From a checkpoint of a small transformer trained on Wikipedia: learned and rotary positions, a variant of SOAP for these matrices.
Each number is 128 + 24 x the weight over its row's rms, rounded and kept within 0 to 255. Layers, rows and columns count from 0. The size above them is the row's rms in percent of the matrix's.

# layer 9 MLP down (transposed), 1024x256, rms 0.0494, rows 866-876, columns 64-127
size [ 99  94 104 103  85 100  96  95  97 104 113]
[[148 200 158 174 152 109 125 159 172 107  99 123 114 122 129 117 122 114 111  96  99 152 131 158  90 135 130 130 173 150 146 124 143  82 120 147 119 113 154  87 134 153 147  93 150 161 119 162 105 121 159 130 142 111 108 140 119 143 110 154 134 113 154 151]
 [151  84 179 150 127  95 147  81  99 126  78 153 132 121 125 110 127 133 109 158 103 144 108 158 139 123 104 194 149 132 148 117 168 154 116 131 101 119 107 100 102 147 148  82 145 123 153  89 170 116 153 141 161 168 122 147 146 115  85 128 156 117 189 120]
 [139 131 106 139  98 102  94 125 131 139 120 129 136 155 123 152 150 166 147 150 188 120 145 109 101 142 123 133 140 125 135 108 147 129  90 146  95  86 154 129 142  78 135 107 123 128 157 146 186 112 126 101 128 165 132 134 160 157 121 122 134 117 132 101]
 [112  72 116 135 100 132 117 168 156  92 112 151 139 134 122 116 135 125 132 145 107 102 113 152 135 138 139 116 119 131 165 142 157  68 139  79 125 134 147 151 129 143 157 145 105 108 102 130 132 145  92 118 143 109 121 116 101 136 135 114 134 159 155 134]
 [143 162 139 152 145 104 163 113 149 127 139 128 179 144 123 155 101 123 105 141  94 158 133 149 131 124 147 162 124 112 119 114 158 109  95 119 131 108 141  96 114 119 146  94 153 143 132 146 100  88 112 133 159 152 135 114 167 131 156 105 136 129 107 169]
 [135 138 163 129 119 158  93  95 116 108 121  88  88 114 138 135 137 145 145 125 131 149 162 160  74 126 112 120 121 155 137 108  84 186 183 143 137 143 125  98 144 117 167 118  96 126 130 127  97 148 137 154 140 143 115 126 110 117 102 124  77 160 139 138]
 [143  79  97 134 124 159 156 139 107 159 126  88  91 159  90 127 137 124  94 149  79  89 132 109  56 146 114 122 119 116 126 161 115 118 153 108 112 158 135 161 128 111  90 125 145 138  97 135 117 128 129 120 123 132 113 158 121 154 171 119 111 141 120 158]
 [121 125 138 152 113 147 131 152 120 127 109 134 114 137 123 144 127  90 151 113 130 103 137  93 115 125  99 137 112 120 152 134 110 143 132 154 138 128 128 137 128 132 124 124 159 159 116 117 128 142 137 159  95  97 147  98 115 135 149 113 111 153 107 118]
 [103 149  79 151  84 115 133 135 130 152 119 115 131 116 161 140 129 139 150 143 154 117 165 163 100 130 140 128 133 144 117 127 162 126 107 110 134 161 139 117 129 133 138 140 101 166 154  99 152 163 132 172 113 119 119 102 117 131  96 105 118 110 162 130]
 [107 117 138 154 103 114 136 144 149 138 107 116 102 144 205 109 147 101 112 119 129 115  90 118 146 105 155 172 137 113 138  75 144 147  77 126 163 160  87 152  94 153 138 111 143 113 159 125 118 127 109 148 160  96 168 132 132 122 152 109  96 156 136 145]
 [163 130 130 123 136 118 124 144 110 146 139 119 149 143 128  80  92 138 152  97 146 125 165 124 120 104 138 169 136 104 149 143 135 103 131  99 161 125 135 159 162 144 130 150  72 145 168 118 113 136 135 150 100 130 124 113 104 106 107 112 111  92 132 205]]
# layer 9 MLP up, 1024x256, rms 0.0494, rows 867-876, columns 64-127
size [101 168  97  77  93  99 103 103 102  98]
[[102 119 140 100 131 108 159 128 139 124 153 116 116 152 160 161 113  98 131 128  97 154 137 117 127 133 179 118 102  91 140 119  97 118 116  87 156 109 125 137 127 118 148 135 136 120 165 108  79 135  73  92  80 115 141  91 131 119 118 115 126 126 163 122]
 [139 130  91 114 116 125 159 107 153 138 151 182 117 138 116 144 126 110 125 109 146 146 124  92 164  71 130 121 168 112 136 142  86 112 135 169 111 118 139 145 136 110 130 132  82 133 147 136 110 150 124 129 113  94 159 104 156 151 157 110 132 112  98 157]
 [159 153 123 126  99 149 130 127 120 141 165 204 160 139 127 131 113 122 141 144 149  97 123 107 170 144 114 164 104  94 109 151 133 147 131 130 111  98 173 117 155 136 119 113 168 142 127 116  90 154 118 143 101 135 108 137 143  90 102 160 119 129 116 142]
 [116 130 120 161 127  97 108 149 150 105 129  95  99  80 126 131 129 119 123 132 110 151 143 114 115 136 126 118 121 130 145 131 120 150 101 160 138 160 111  88  86 123 140 148 141  98 156 126 143 131 133 108  93 122 131 148 109 126 158 116 106  96 132 108]
 [120 144 159 131  99 128 116 140 141 172  99 102 128 142  97 174  92  98 132 138 110  41 100 121 136 128 137 114 125 136  93 126 107 136 161 110 127 136 114 178 156 139 123 140 111 111 101 149 115 144 149  83 129 141  94 150 106 122 158 115 131 149 145 111]
 [ 87 114 130 150 134 133 121 114 141 128 123 137 133 107 164 135 136 141 125 102 156 164 103 135 199 102 132 121 114 140 100 147 140 102 135 153  92  97  88 124 159 146 124 120 162 112 140 141 102 109 130 162 107 124 105 125  97 123 129 173 122 123  96 119]
 [138  75 133 137 159 130 149 125 155 138 128 142 161 153 162  95 103 159 118 139 146 153 127 149 125 123 191 159 153 131 116 137 146 140 111 112 142 122 130 151 133 135 107 100 144 112 132 139 106 153 147 128 125 118 125 124 144 127 136  94 124 148 112 136]
 [176  92 138 131 152 142  99 114 141 108 109 142 134 117 161 148 138 120 146 102 143  99 128 121 150  94  81 119 132 126 105 125 169 104 153 124 113 159  72 101 151 126  84 123 179  92 127 133 109 124  73 127 154 147 141 174 133 140 116 129 132 149 135  95]
 [153 119 111  80 122 112 121 109  98 115  91 131  98 144 139 110 129 114 134 111  90 149 141 115 129 122 172 106 112 149 114 178  97 123 108 118 139 174 162 160 117 107 117  82 102 160 100 102 166 102  55  93  85 120 124 175 102 111 139 134 113 140 116 150]
 [ 89 115 149 140 135  94 105 100 155 179 166 129 156 130 114 126 126 133  92 138 127 105 120 121 152 141 143 148  85 122 160 165 118 107 165 114 131 128 127 133 142 125 177 131 119 101 184 169 118 138 158 169 138 160 107 142 144 124 118 129 148 146 133 143]]